Part of a small language model's weights: MLP 512 tanh GELU, 8216 steps.
Each number is 500 + 50 x the weight over its row's rms, rounded and kept within 0 to 999. Layers, rows and columns count from 0. Numbers have three digits each. The size before them is the row's rms in percent of the matrix's.

# layer 12 attention query, 256x128, rms 0.132, rows 206-255, columns 0-127
097:490487502520419530558615430479498499425556482550469522465558434544491527530488499523594496501486447464504566466512484504523491487467509486427385453559488539546500395421583523512466477468455498525459527517534527448492497521476490522412506470479556620522471566507525525433510484497563405530477518455525473589418360489438611532452482492578516535546431621545482447474601398506537451449453
095:595428532546476437470560509484455422452507498551509509441578436503514522476487522433483420522521541374590487503435499482478443452495424472492544485555569461650490467517541575528428466442510614512447498463492515437480511530566495478556534421571434502536499554552592478474547478488551558571381486456481464566512590486518531465478564473430514490442514552465461570550510597434516508446491
090:523478460526425515511499594522503492493409560427549455432424509466438502493509581523500449496495518518497477610500557485494474496580418496632578536509505534553468393434498560520483434464576456539494566435507487471461452538525472456483534335573385480541533544547491453486531472555620584563524498480523462556478545459508431488561557438485513469435550553514539538454508560547558519514466
107:512535577464437528458511523486444467533553540437506569480501454475425493524438407472589523540441404480507456524427471583576524503613560456478504437466506495441564607530513465539492502561466525463422526461505432457560512545383466500561522589535528468459511459470436582474497536457413580448499521602504535495469582500560543481354540507499490543572538496441510510548516588471461524551464
087:508496482457478496514482450494462480480475506528505653620544436451550480558456535518459446537576504416583526519472489461581485525471519485414539549415554446450474501502458511492432569501501539540494470446454460490469497484603473444484498587524536285421504455472532426519526520521430550438522528494455516473502593573490457415552415532539461489561520507565494524482527558486453534430553
097:476523594446462548526508540441448484468511520471488591554447400556508480522413495552505470500489530404578478511455464478474474542496527410491539546442569510462484524473584542497484535466438550444450486496430504553503533529515387508488432424620496414473509524457502443500438463489462568415399476453492574466465537540589539499519516621432455457573539523544520518595502624535512591491512
094:521495436577497537488479489448551567516416572510550435405559582511476486504525542478502549505483606593419458540481488537503483610570492553534531535498486551476475483593390449514447427459471504589592489539527543529436459475508568441570562470440438517542476503478538583516541526399476403465547520462531476511533486442545492492486491454491588490478444478371509420439409503504442448478465
091:544517532488477560541484514576393468469429475508615401500479472443447475511466596512519468401594560414533469571485574431471483480542469497534545596515464489483466427437531507501521524458468592481496457484458473485526459541463424389400477526536416459490536513434508412531430486502508554523486476509516613489470556500562450562522566490490508527524600500483568577569494479389549560521509
069:475493501529493548388461592432508524557473545498427584522544476529401519525515472533450437486464521437539398577510514469445451436536590524429468431492502535470487556448471472474447466633449515436464498527595498514462431564563507602553467480526499497487507438478537528515473573531471482471421554508525555472493558376499507531507424526458471533572537453424528419479380588535482487571531
088:491473540465467450470567461499467426480583473472521482460504495522494481540517531519553430516486541381653536471557469500473431468491516453577426494554503550512444540457587548482437388421508600426482506484492501484463500553466478544464488509561478522468561482482497531496420548488477632564438444562475519566446462496560545483501609485404516530544546467421537598508530500391579523543437
093:581546460459478525506481485459482462506438512487437402497429570448474535453513636483524419460505453520501460483503594449473439473490392542589467473469434500537439464438483412497463413531571433421511442477486475512513526525496567418406496510457505467558517508562501509571450417541516432587526474539467421636538494512450544566556502458460526594463497433479510475565512491486457503543603
087:449550550448592507500391572460485492566495493514558503564471580542469465496484449407408536508517539528490387522475544514505478503519468499483591520461455465430528613542443466576494580517446515526540466519480452509544537510509488474582490513535501380480455504407385445519490553530469542452516518483529554422576596554563474556567478517435495398449509443554520534569491543527430596537554
088:512555462466529547528525510445475434486436498461479531543515471523539458509615488612607499508512502502527545487517468492540567637459533446498473551428503592426504480449493535487473569481485503527592474510525420549380449474494513483500515427517504452518554417467544486549468508552423513441537379527388444422506460489442480484524434496577426484578459495459478511383480536572593429485545
091:443491545545496481537392469521478565519493492523635496540525534453479453457500590451455517551521502491513528511521531498573402514497572486450517447409543464546532558407446574500472515562508535501533528487530466415573456532559549488523544571530448464549512426503413511489579619486531565517566501526534450491584585525530406500447425366532580501476491450465555620512532539525513571506488
108:509537599433435600511543486466421491453547435551476485470450460560507439414523490506541470494465493442560560521622506398407442509415564378541500427476546548478495483365555526509490483483558496427468465476418561453564504530508461496390476547573456535536547494442517439571474507470497511460433479414535511487497485492512491497487523547508489524565496517468512555607598524475559534466430
082:489394469504542510623411438521515476529453437518615495516428589486652488530472494475407510492520465516493490480560459480578449560507527489545554557484461537511410449509418447511517493495508538569532488557431498493574515470465468510391530598528527436506486488468473460444448585551437532405549468494517511513516492585606501389581488477472576460492470510510495576545528494465476539472428
086:497513477453480519459522475508531528517549479613435584492487394488469522490497557570638514436544443494499537431480489456483451527460591538495470386486524470477555574390460574356465486568508490394534536451483543521438513455489476471469442531432504493535495436511572514500522543368510447485426537514456505476501494460456497489455486578570530556551480440418481421495548518566439406522511
094:522480426459496519537476408482548487513471443465506560439578514417492510435593530496523426522413362483562467444597472526450507514523516485499364456430513544514424464458474416518486427618541517496614506451510524336523477487538562509454522599504457469529540500482513506544477530520450520505507484527489456528561508558465474459455487474550489584511505446409462501471581443489393515490499
072:470554497481499484458461623524569503553477452468514501548416544586561485531520487454393480551506518499503427620551510496485501498493481532443512494466454480511532584528474460580470525478448450511501475469491482420488351480613530585625487457502531443417472536504470452525499550587511539401521524547513498447508588346482445506495433518455429577454512470508566402507530501465494479475505
096:530513577516363455399509521538470468557589485483473475455475468440503512488614479446579502511532483459506523484424495516519454448478435531503503368490473451506538561495536636499478446440602515466451492526547469485481499556527485477507592514497519529503437578530449602512594518454632493530475564638463442557562475432472532457441541547464544521462511466418536522540535467450482527485519
087:440458415555518440487469466529516488537504466417503495492532551495503540507523563554504479553515476544524470512624480454465459563482565519612430553499497509541464442409509513469557442509535504579593557548540588446456420424496499585518574491471440544502535506594549486474453559454495598598610446594440443428543462474477487494543542455576554480489433451503467481384522459507496452474435
072:563546536502524526449606481442493432571579482473422502424462493465541566494475425521587516517365548467498527408503457567494579546498439500503453513525454527555576465549506560494484523500476507452463476506494471541531566512436485542484533461507557547505511489568459565494539401557595463531491544503494436624505490524503545479398514469387519509433518465444378585533541488484439407553424
091:507506570502469471382583494534469457539538480625467531580530434542473598514425479541535428496534557390569550500453550471471494487447499488482509459525546418497544532476535614365489585541465540406390502415521536518481523470506433507438440514498534467484524537568546510524509437400514458551377579460494538570447565516485536490456553497503494507534559477498437480556455512504480461521470
083:540561523432475536506621577499476440448538496423384473460459508440425503478454546509607593523578438609473443491410413499453546575468549518604582557531548403469500467482541502551539534444521431507559487463473502503568506456443526407504450443482495548496478548486540463552515438533516474514543435467470443465458526486481538551501491486553410474542474580592490503457497540532533489397530
114:462444520571414492457533547521569492523506465460460475470500551520559532520518411509454600567437533535404505498469480464503482487522535504572458425671500502449486509601531474583552473494477526552447514508478546563511544498441479554544463539468583571514392540479567560568484519443454454485464567471523551444475367452505503463532529568564512470503496561484509419568359478473517464455441
087:460417450559547513588453462476555526465467471422519505529616568502549527535500610496432484534523453506509461476613509476501453506525525488519446566475481558494397398466457420539536529548423510612647490583549533481536469472564558509473489565486501546540468548539538419495455539561482550500568460431487534457532457537493443529565454491557546445513483557593477455442449411522455480526449
091:469482472540448542519594542392553463444534464536417581510555610547448506590447475523515488512500523497523538556394466544511507511527508512492484490551615532488569415528486555460427577445471506428509599453549457506418491506453427504554422462524511543458529493502529484405533544491553509468455512496462479554403497454437511556534532507508519409567532623564540493423440555518488502470380
103:453542420505385521527435509545457491505578515381597476487489491422500514476482566417550544588445508504442563510602533502557502479537410448535448493443498514502496479450532502527594517450553491578523529462453473435519479479494415450460562554444498512478468555523395565520471544445522614532577572600545455475472493512572476499460571517542521498497472498479575524562566397423529575474506
092:502492543509441448413574511486559483551550447605431602532517441456487452524567347558539481512461515448517523490516458507447509534469496488498456425565554504373554495513577541527545446513503555435406615461458545599488519503464440539510477545459508540489515498513593517460450530403481426419432469439497464449538494442520521535513474575600508494569446513447456469507489583470564498466492
080:494460469494527494489570410490489543517611437563492564449581459544623566564402469491505475541495552443497523487551501560543627445482510478430468561530472468531466525594536492493544500481419484550480565492464612486505490457497459524424511502488577504469530575512598454431496492475431473517484507445484568552466414517578551414396518590522495504491458529544467434486554453427454416475438
095:517495481534484528554537483495450547560451567449486404412482532482484569489415586393420467569517579528569463516400521518524568415508431518489525620410501462600415431554490489490495522451500466496516500443565501387484529524502510425519510438542528439463517621544498540441501498506565509557457535450495505551464538564562548498475601484492484491463560496616556531493465452477449569485504
087:526487473479544607548535485368582469532496563559458569514528503530461478430460492579492491414446482590511432489549482546422462565547539511482471474453532558479563415475465403472511503640422442481510565494509483524502539453483528476484430472478481538525580509484514536489407498520445423497454430454514495509483557518482515636551430490606545446532474529508475459476473604623443479519515
101:475535490551498544491526509471452551537435572511416543497549415468438523536443525560528513481519495561421429539557486525523480525463543513464454547363501492436513549487467495475495567587460399532566562531569481599513522480466527455470466458448507502518589422525440427427515548473460505440508535472520484421513548504498410558494414538517473496555423453494451349442455504641499483565577
086:481502558590433478410541438588494535458565544510483478551521377533568540525452463489532486510506468385508557515518476434545497426490581479495459497573534492513444527534563535530535486435494548569449493505546514501440564556499500589409475484485560420466467477501553511553506461464488513488447509435519614413473438520470494356454493583489465529512476495504452501557566405477602403571433
071:551514476544500433485495441466535419506510543425484399485589492488436491478549419507491483452431601472538540436447475471463566498506434521548446540516510579487487443549568505506545447461551566531481475532488491624423586514456559493540502483456463501480528515534471587510490422429492454519475450478451504469579484594435528600606519521537562406481423510446397553480374486482576540537512
091:486479516465484493513508461511556531498605398569492568502552469512560488502496429504564596559533456431498581470469445528442601520456518469480468509491523476532556498557493606496589577422484555549568501514428542483485465417600409548509574532455495511457496519545581499447474511381513481466439440460497503435501465436518503430389528589541498490489504546499530510515590496427454465366453
086:487478483458509503537509534475522460495504495407519578506481535502459513495467458575530579518494569580574482413502407499523457628558550477545486559463521625446489459477491533488486469409602502593502585540479495577450507431407483542494445483500500527470489541505508442493489560600443509516527502545486420561414471482555601481586491559574509422594496554528531533501394530613541501515476
088:524476561615479491437512493559510458535527512444551383476520481444555521459549507500544561567455539521390587500501491524520521536535486480476450505498480468525521445557524541466544697532548533559480421498499588460560493488491546550523629475447469544478447472579456508529588430420564559525513517515563480461500550515465469428425509409565441467441520477418498568496477428481521459476441
087:458457490503455531552474427451520570485569500485503491466533516501540545469485549422484499559478415524494522462480518596524473502504440541407453406517448553599503474565434527456479467570484466533489542510547553365548558510518535511514621514497577470514408521489513608453522501509543475573486563497553462596477459541511546450363481482475584500445536469523581504549559461451362449440459
075:483463509517471471545500371464442452480533607481498485456563434464443482475521486539573489511489451526503563406498491473514506545426545457516449512518541604512549392489519571453511451486572518497501494571529533517453642534409533428446574503450428556583531412544461536427546479486506512575494479479555420487502473655484556508481517435555548442573412512471439545473498526555489549492468
093:528490460513522498432584502459519577550431570482425538450526503467460519567450485564559507478456452552476457510412456454576510625491646575531570546446529486511520513526493601446435398468558450523460570497513531586470522528406523517501494403450515478496464498492587485477548484459518438463452501472451442490509524448513501432510443570527532511540464488478487442414452633570538397511505
111:490461457507502551520534503371586560517468495531468628456464515513512491515504438538454476518442360602491454498540408567538486561545567491447472396508551550514505470518449454501456441565496475499470579520529522477545485482521509597494537521503496502563488549475583508415535586575501418440435468479483467499511493466471493414504396524577580503516466590490454435479469631571462493449465
089:539528511515513525444495468505572564515479435469429511486477527548548447470609462562504500494470483512542663468576402524459505511393548476505483485429524604549531440444564554442472470522583505524534446534547559530488445506501507563542605519494511486499545486573556460558499494487473566421448443554454468543617479491421477477565434548557503529531511465459400564372534579469547510511494
071:517474497463508483553507372463460534438564537493455549475562416568588550495400436478511525514502424505490502475460501545461542473465531526407505582449509496573497561598558533494569424436472486515459530612509500514518587537465524474489565439452603458465474472460484664481487428536512466567465539430489444543547461546526582514429536561471596479485447512530510469466556483458416494436487
089:469527511490486551509571528493514511540552520467464505497446523595554413569505427541524578577493599556443551470440388518438587554476467466467494594518468473398466507615547513547541550383512484530508479511470458556470498448447442505522463460485589457470497529450502566533508508462452453332530509508490476475521378490504548458464475577533421530576426492514471500470588521484491505414496
088:455493510485535521441445455495484519560637571461589557543520494480550450479547446493577593469484525540473506487601524543504465598510482478439477422464469571453592592475492534472570513535461490490532478605498535560517530460461481529521593561491544521497504408513417616505539571452471517464528540593561406441569530523570468519495468508497549434524465414395523505525597533500486532557493
074:482517517528462516465451554530492541519412464585480429522400506505535461531549548418402462476576494533366472634482538509550408445536413560501615425499460397561532559613481441505453507552419439453464445508496488469504403510561496506535515515467537473501511544504496460495587513527499477475518535563514557560526518431481405510491468460441523560386538514468496424509490481446460481531494
096:527497612491443469451510484522384445554576454511521540574548441456480495497501431459553458487491516392533490558477529514500469485508510459499490445499506431395585544499546525504520563543429552434424490481474490491524490508422417451486505617510480506459553482515470464453473537416433637488478463591541576459516611534541462533408575532477498520524548492422479549585568516421470551566440
094:524441520525489520436528495529464424559528447555535533601510527443505470510554436533642524460576495453451528526444505423515459620464530522571549416529498490389520487533487593436501593483487534500466449478470497630485521476403510390390478605431548482495485404502555436574497509468433487511478512530486468486490473517501531462557480491567453534605512459425450521553516496519489443535490
081:592489520465555532519515447429463491486505428516506499496582438428577485562540513580649504456512472459476546424454484521496523481552605498477454549470432572458522462476541546417520485519463591478543483599508491613422431579498524500403543506460492514495535451435548490418485518484503504495524456566440531568489476518468545517558446541515598498521493512381440584398494527494526417571530
# layer 12 attention key, 256x128, rms 0.13, rows 206-255, columns 0-127
097:526516440639483522592480521505498434516425489535483459510384460589506597386518522530546449443524478467464589491487529531518511571494530467477451458533474503496481416494591615422447545495591414555411431578558491546503453555430561491473487443446534472472504536424431515445462528582514519488509541534479505579557453502515578597525455540558468487487486525502522409453533506476485474531441
100:504475619536539523494586499496438480496589514500535534452497500513406535480465490420512403396535497367534518544473478455497482470471485499536491494527594430509523406520527595466567593555507445519417429427523511473572495544466576512499564390451468512480533483464601556502479446502542557577401501537421497509443494549463509519500631481489481495508528581517489583487514503476504536422426
099:540533559503557543536517540456405430528520569461489486440574528429437461516503475442491482464499537455490430619443516511419474473488476562606463544463513517542562385440496532537535483507539467498481566399545511470473511484579525416552574439441358549465511534598469480488515396478599533574490496514462443436560480522527442579471612434454464503537528460571481462491490511504491516527539
106:515489581527457471505467419452477508530485518544494555430608380464463468478475457535510493591502422543551446513362427439529513476525556498456452514494560511449512583518472395573453459534490533480456556470478496488573449526377429533481490512552540486512486394382470456506567567498447605440560495463532576492472557492552561428434511483511559521465486532426548460534544534455539534554516
093:503566478416393453505586491474541460488589495509556653472610477518516411589512506527438432580446517411522459493488371388457499509503493534442530525415502490483488524544497463498492480482487483506547481538500469473493531526636508556432440553478434508525529601447546460520523518497491445455493483499496551491511595471448445432559477509535446514500483582536491627467484567539537463449481
099:463533574382522478500582506497445562572600516555500599488536463522479483556443504489491486499540530385484439518502422450422475503479508552458525512420482501503537454462514469475485496474522454455431532515426542534536477494536343559424485440561531521496498554422523476571490512584446454519449452409551565396516579498478531478507609519511466502484408608485463543494532587539552555532547
094:534512509559590513440463467524560527415464569492610443408523496478457563444499522563517461494485534559479498470559515555597533561554525526578497506526496564567499496555414458540544512486450523500561479547507468551509477427447460429586549526501445439521554430541568571508549557440535506488544606501470392511428486510565387539512407481513535516528511434480466464444415456462415439524401
092:474522522416463524608424559538447451507518501535521528475628525457494416517532516495448486483512470433453473545450583496399505476464501533577569513496448455500506491454490516472428437446464509494470571391452511446475532484567446445448548517471401532456458643477530519512469413458518451556551470486497582500433510487628420534523614496525434514566559523562482535599502526444503506545516
083:508485484478505571463483484414484536504496583505440565482729489431486455611552513490453456532429536440527498521540456511548469495483587521484413574491566525571574463557523454553486469643505543417397534496507565457457480486570512526501504533573510567500494382490503492560512466497496555458466515531542488487508565474526499490467378487509470505519473478473468425495484606534469468503512
086:489494571526519504547517522501441545529508405542454465497518544466480547477476471490559443493517524435572536465503516493437489428422568489555436484461523429473490562457601509443450452490586447469425535377463552483539441518472575507527543399456461496446474518431556526498447514570437573560589494558379549483472468522508572504510662522419535510586502494455526575549494532451497539522401
096:504489507510453539509468552508470420472532574489470333426471510485497474465528540555479506458407492587511550499504622433419537430439460448564534540460544488480444514479498496508406477503581469475516465444553501505479517566576622426540511530452496539490493556623556521476426534472523367559532499555433472578571459439525520510552585498464439503575484459526516529490464453497484523535585
096:452520549412440468449504488508531547502608495503586544510488505555538457546476478434416543599517521490524436528538436496480502488521456549479509501570457557530529571486450406591499515436438545427527549492448519451530536478497293541462494559592477475514486532527489510556592536483449435466412481446627466495445576474514473445470510453447529500422532514466492574567552450496522530497572
091:566553513434506478494567465493559406509502521491445539450679506502580495530552462584572521534446504449435505479554457621488564494491508520493459563367430544514531535539481519491563426496480463559561524507447475552425440443592553516484468475472466515501505507468451442529474419574495501465515452520512475486583562445459520480512408510553445473544459495540507482391463547651515507492474
090:449524513516481398474485482513519465369474456470552418459579472459499422518482531497502471534478448490517519525503528508500457464470587484483404519547548507527559515463517503454490473516446555463495573433492479398599558527582589520455552562492363523599527505491494531437548523410661531509560462495549457543525536504482456533521377409550517548454526465526478611547535471447500505443496
104:453532515456528532491529481486443496532505480544395457470461580522499518485499438522552537484471464493471540484562603493387503524450538450520489507452560443453480424424578577463422503499485434514452567435392517462579518510565545527482472468509508586503492656441563443491384493557492555530474481422588528506571518476528530523535570500500438523587367555557471479504496553439556554539475
088:439520407498491452515519542567536564462514416502618484503311582556590496460454468595460515590471506549470457493544492491466498469509530525577525457520436556475480482414471457486493493373459484579584552539432475516513513560513474579497498512529446505511449588506521465514501584519528391589574475490472509511519470514523454509595577466495567497538459501495466554549470491500516442565424
088:455459500501563507485494455468574480451398499537426461508540445458528482518532488621589497482512422534476583478525511483465543602482516426412458481478614473499469515470525536451438570655560501463538503538501487537582527463549568474507506496456627527541538457503515445493413543527499441443451509517487511477527473463467417523474343510536495533561438522453485479450467575471486387483562
104:492493437499459568507493457429544471472477532495492413409489501444460463458538507633558450524402484581547517495575537500481508395478539455554393474458555514410475472505505452439466421463580468566591496487545487465518449560505681465467499537485413568537517535502522495463412564492498503497516493554451533596557455546505565438568457513547488505575465490505545578461529541544484475520440
088:542484505490467554520554459429516507533499536423447576473671532504569415610537488407422508547448478474520475533455410484430452517453515578516455582484524499575560541613494459579541413575490543489471528542458600406465566508600481505482534507511451608483471456542502528531481468459497569488500514520561462442565564468461466459426464427502443502486484494554527459493474562477465543490491
097:540443605547445546490526495437530392473488544501481471475518502423527501522468456398542416483463457459488568516376567450467415451487504502500487477516558439507447546479524568568506548594536549425432463474450522467545535521462556436542563470434639540501469456540529527523539497454596601416515532594449451503505466477486508478386496516421503570490464514446537511593496481430503526479551
093:549472387520534490493459480520469563465448435481467475524484545406571533462526513504525492539529549505536459472527534562531444504433519524637417474483440511512492518505493518428630408474572433541572522480523527511478431498455668455557554493421395497505554463614437498468462432461532532545523480575427459513591445558432462526494465467539549526565522412506486462462481544535471505456488
079:520444560537588464502552471482438534556519510521549392523343437526555621458389505512591498513559525531520547439458526507520555495545430470418524469514518514465454514486447528485453599529491491505541417503499452519466494578350466529521504419484635446473512467481479539521491571595520558537529534485425488529471447547520580434497565469440542478516482452473508525452563432493528491521459
092:466443529548543483484500493475465529560475441567525548593557446510549538530459498461490471487587505383597587479461514442509518591504494465389570526502603393448434434478488596455427618571530426402467434470513500529553504530529483541470419472464660482486517475441511506521495454516477480509450509430472540467426509475465466433471539503476457529509535566482422484528544514472495435444513
089:564500548437545523549557501486473430575517537496389573410527501490497557487481498473538568517560451635465465554459459475462549562465507495540574513465503432507427478583478533500560444430513469515528598482507486536444545441431493450537483518489530457480490544517415470510511477528518472480430460452543525479544587484434514555411560525556441491534508588655507451409500487568557574405582
111:459405512611500596469461463549490550586444464498498555521417553527528550461462472490488536545532565520431486503522503499561416542566556512539472498583485520455475459538502505579576576479482546517427483547473541581512497406419391479619480560556569449478474453490504435576473501506460567465454605467492544445455508492506543475511511563483573489491467549474475351550416481459495496427459
095:497486362498481489521430487539487511506444479482537486492459548480478537485500532521448477507527598467502481546621495518587469499470545547555375472502362599468549463525539467442601407414469446510578496567625511506455465471513542491494513557518416473499526554528441490476438522513534423550472505549535525612511451534470476581609445498572510485531561455504504485416449491497452517472416
100:594509522561588474499551525496477502547490501485461646484527463545468569529441487446460475529581517381519414555476340550567521587491543517487457488534529518470544382513628546490504591500496444431482533494539461548455472440465408480502438450523559472500499441525456508534475442582508531484493567470457526492493553491469514584441500472520517472485595534474534431449541528546450467459405
104:510457477520331531577433470559441461509473487491499513435536554423475446473527524446498540541463518505481478498354601451474430463472500517470479463446455559497449520450479474533532393430605509543541600420502553448500506475505437425537556545466442512536482576563430529464496487447580557520606574479483470491515411532595495512512555515512545575483452506485555475548519466438472585509512
095:466478497544526523401545500484520494506499479532474668621465457468515524506501449516569509540495490503480493441538461559465478594553544443471539468518560469420566518507511541518502562542538424464438480495407497553479497464411463517586434472507568479478496475450568443546506500570398559493442499489519442396545482462551587490490404519558476510472413554412487392507486589494482478395428
082:529506444551511502535500451471539619488457426527575541624413501563524499450472502559509430466585531502527480447465468458568548533554482486433573461487380502487411473510456551429486546437552472551507435600521516527500446530418455585512496498479531425477488532422498479490510591565376464530527546506436543565468445590492515449509534544510511478482512551470557485467513580394461445527410
101:538543544493475552588497519480463556504518579485567533431464514481410515481446581391413433461582513470598440563427514421527556411482484560515564529432446454514414431464475561422484497373518533476528494509595536478468498580465487473468494495482507495504546493561508594424484515403543456512507488498463496534435542542502523461495622545426532489472582518585553585493546466462496537533524
085:525539426549585482445444512467494518507527571535517524487405450559471580434464510621525570510548494532545449430614522569521584587548543453486446458497545593445550443464473415471458516482498403447530462537584463564463457500433450506497438506544527458524508443508453480525521531548472364497420481427558487498490501507496557571571434444572469451535476457462492455440550481576470507567464
096:464495503476538417436459456508469544496461612510506506585579494442503528539574582543539448516519512461419464491516481572563566610499516465418402531409509541548522482483478433479478436512454462503555564567619466540424504456496448523495532539520561462539539484472427524501547579519443426465410481467594457494545530468512454546480325510532497491494462408459481460438474506523492475497588
086:424470635531524518569511467534488485557434452579516481617433565549528490530532467497475436487545568449434568499509506415492452481463516505412478546498463425507488499486484536473517506507516478576425398534516525571499479487452562623484508492449516483446523515356503474502490543528441571451547582471511585460493463503500465443565528664497544511463478478481450518525422526417596479512448
082:495493564514568486427467533570474541502576502524586456540366488493422608431479498525576548456537605479497492414546569547545501464535438497505513431543480516420491526478489553432527537410503422533536413481495486592478441449386498492542427501488590429457559531518554521511555523513494497477473545515476453513458486517524576496605526578468556485473514461386434537507550411578521525484466
090:542497449450488483586558428508560488500403443510506641539488515481490422438500468467571444473493458458437562437453467523513502566507493520463559466496471445507544501591508610469623579536548527537555452557400485484565502437398481472475475437517582524532520466525504448542458453598461555454508531442496479513474466546439485426471489521583517516480466595541522499491523600440446491399427
090:555503410520564483482572529472486533571515516504454524456484571536581568461430447562522551569492534541511383494497455545512514608532539576492377460430450524535445519500543445521531442440513438465517584507447480605409489478519402492521486459542491457495514519534410455542623496540505479547481468532465436434507568485470556501486533530528578457549474527537427444416394562595505483523481
087:472457564555555477493466467507455547527407451536580426489453417453533552464462565464501543483553513480462521453400564548589450482605515527464533526501455470424445488583459500519576535502386469565572438461477499490486540490429532478466527504458569473477520457439453503462531445476592638592533536470515482472449425570507478417434517489545530528425499451517483490481567366484510483422451
090:508492456623506530543449438484523532465435523530571404464322427562464537425410513535485452468518472515556490444477526460527463427500520517425530478550461524496450479491484450521450551520537536490493402537569514467608466583400486513493545483477539491550479448560512498414547605501561458555504576515470497602425427571493541463486481498489533521465549476445566526499530428429490435547442
087:457518485556531399457479500557432496469517491557542407547322456486428565372442526561573486432511524482491505433567571511522547469543483469494529406512527539427497447408538570444466508433483453563557481482526395576542419536376571512506476464441542402538527508459479478432547529534550472513467471468484516542451493525511568490590482550497565521514495466472515529477513449556528486517519
096:478515552530579473456597491427522545483502624477488509505459513439500493511502482626565470507532458519415469462461359525588548580521483501520557517454556486578493461525461526474501516591549451460507503536449462589452507477452561568574523462476525434477575461497537420489560549493518454456482551520457450423547582478500441472498391526527525476525490472544412457412419575512561385512509
114:486541421596551509454562496384567511473483540464474531424432535533468500493450433599538507512470433563503403496565404521513498556558560482535406464566553570502520388498508441495499533568511473549483463573528496522509472584470523562547526479523490573530483460510536381495526574523523492496484466533536470494604478452511572506519362403565509464482421526478479422458469591533477442539483
095:486545483455544473434616548461532551462451534493462465479512523493566539506514492520594501478410509460477521367558480517494483459485507509571491516388506596423471501523580534421527484535501426554554443527396503523484501517547679559496504483519525542488518495530559429511463432500504603471566433549473491467624549530456551471515403492562504503598455464580504497453498554553514491497442
085:502533516563530425536472489513508565511552493550563458545309444559439570375458489572530471430523519488516514415512525466540520506529458488430606431527430526547453509475515512486505516420571503496457373564522448541542419529354511547486495445482599443510513474512514548493581641519476445502476546457454493554469471563507507483573483536485570484479538491487521522493541480471541518517480
096:458554528452490481504621505516563513516474533487469600472487464563576494487505503514506522551501528549446512475435432497429545529530477514509601564404423511531408583514460552523520467446507525563523495622386454525457480438423332501477416552539519483509485500436512461564488526513422524393578458444495455430521539456473527429462475550510512493467382539494550444498474520569485470506448
091:485466452512495422422477442517519609464534489542535469556450449493565514486473489542539547544509521523516487335478530573530449493535533471393448463553477593503491618439451411544490483517436467495539479481427447524534464462436428512478513529515573412541448450468458521515588568533532505507520534447540404508458437520554529489502410467500574557487437436405503474538581408430525524578497
079:498458520482443522514459516469511417416470517420497521487628482514531392558545498419444499525453437485447492502476483470425432487531478500567555556537598490558523490533490451565466524575446583499456510555504552424517604551647500469543549565490487579517447479520534534472498474422505454441549456527502540514568500470556383533415477408447467506500546503547542486614452486410500443507537
095:471462543469459459459437462491473519554539445556531590579569404450528460507497459477503487570536464352516508488399491447517457466511530455504520489520588437414511572487490482502463505476457466491489534410462482477607490510428444506457484473490616471507483499344472503522487539499407554528526484503571599506464531495590518463446566481537534575480515541405547500627574520425508513492460
095:441452461494511479464542514550547438518493473542482555546558464483716524507524427547523501617496504486435624439483483527467518575543532457484554518480518481433400547538480513571430534527455479501553512458443410589522495441548428509513417566465566444474473505412493461548497499529483425543475491501538496465483471423540471421489467511544515551530503551467413494517420492444536382451476
085:581534507497609455503450511522558566480449453507541470516473439436550522451483484605569413497484544412367550400505505597552562503544502438490484426482411539456539570448555503452493533528503472515518454519470443563468460518476562474431513451503603431457516558413528482498548566550479422482554487605403509550469487516577471541526408468567506459531547461422463541479469522551492474513466
# layer 12 attention value, 256x128, rms 0.126, rows 192-196, columns 0-127
087:513449414503452463447566468576559535499463557528516460487521455473564587544441603482523492554564580551560477510546470547455498507461534470521500645466583598545537549620431487483514557518480461583529462456486498494373520514534524584361542491461427473467463541498466508518420438524508518523542441439557491491513503526505435498436504414517477511441485451527486564423463487485379501497500
085:448546544391483512412599504555538464483550492554490489516496545480473382454515489533488578456528531554531489545576515534506421477595585632540459486474489453470502414522550494497563500607516450412494452555571453528510476527513479513522560519507481489531518540458525455455480427487499559551536457467476534525560503481513423441457441500422529536394549552555580447566504420455426438392575
080:420544482510518449487521487457463562481547493505496508491514552537574370431521469475446523496591426469459571477491489439536482485565513597484474514503459544578431387480481449479634495492557427459456494463602468480528481493478530576427431631470521527528524560411461480499425477491532496558519429557516540522489435548508503449417511450523458565504439389556404421511489540498511484507585
097:526570462470545381532470455505588557509408520492514494508491422438629620496499541543572464537473449494436434487442420458487415442536540478528528572514466530516469566464560527536499411507521620420497465487415542513510466509523482513431544430559503542548433524412494560533602448568509529549539481417528494491514547469484551496445512482494505469418553583547567511458467485464476604511467
098:487474552434518492458569520425471477399493631479431456384484385476571558519518507503504580484529448494521505590464492512470500591464526412570504474518584518507574449529539535505481541418487478426490433509482516548518518448397519495509524466395596443440485489445503562480496535535520470466454406590527514544530551521506527585513480541495476500399549477535534476478475346482565497489544
# layer 12 attention output (transposed), 256x128, rms 0.119, rows 192-195, columns 0-127
082:530561513521561529521537518512452489529459471477472437548468559487410527473565469467489400485501478502507441507459568504495517458543545526460508357563456434487423421405565509510434430474485543402519529519505544494573544429321526489589496505547581592459522487512530551510505554503478547508529600536400508542572398396507564485505512470510552533532509523466531442554512443474548449493449
088:550486467574493559506414531448534501511502454545501503566511459575558572502415489471475437511510458385431465508437564538453508429437446456499467480514464504567503570465432524471540497449448522598545499535474521517515585491540485489476502416481542552643555443446477533473524520563507518416507484511591430384554581557545593577546542506480399455558434445424460454463500492538516564535526
081:589575463537555538509474538534474479505523476442634441498369499486451546505519565566503492498553427617588464441524515543458452451508461427489514471536462495457530529454471450538463529559411485512579475611451459556540428535480389440543516475548493476586516367524445528461549428502510460434477522439579498537492544471541552612563531580478446504467486520458510497487458480489548450508495
094:504484462585442580513516498483461459492585536461446548563488515566466514496508412520389412474514479491518457540530575469577559525474614528453530502433602535506532445526525451496436528518498402518496504465575494425608507467529519466512503531452431501560504444600521515487472589517528480482459496490456458487564468425488428459616457472439584432586467480485417501425571442460480410546560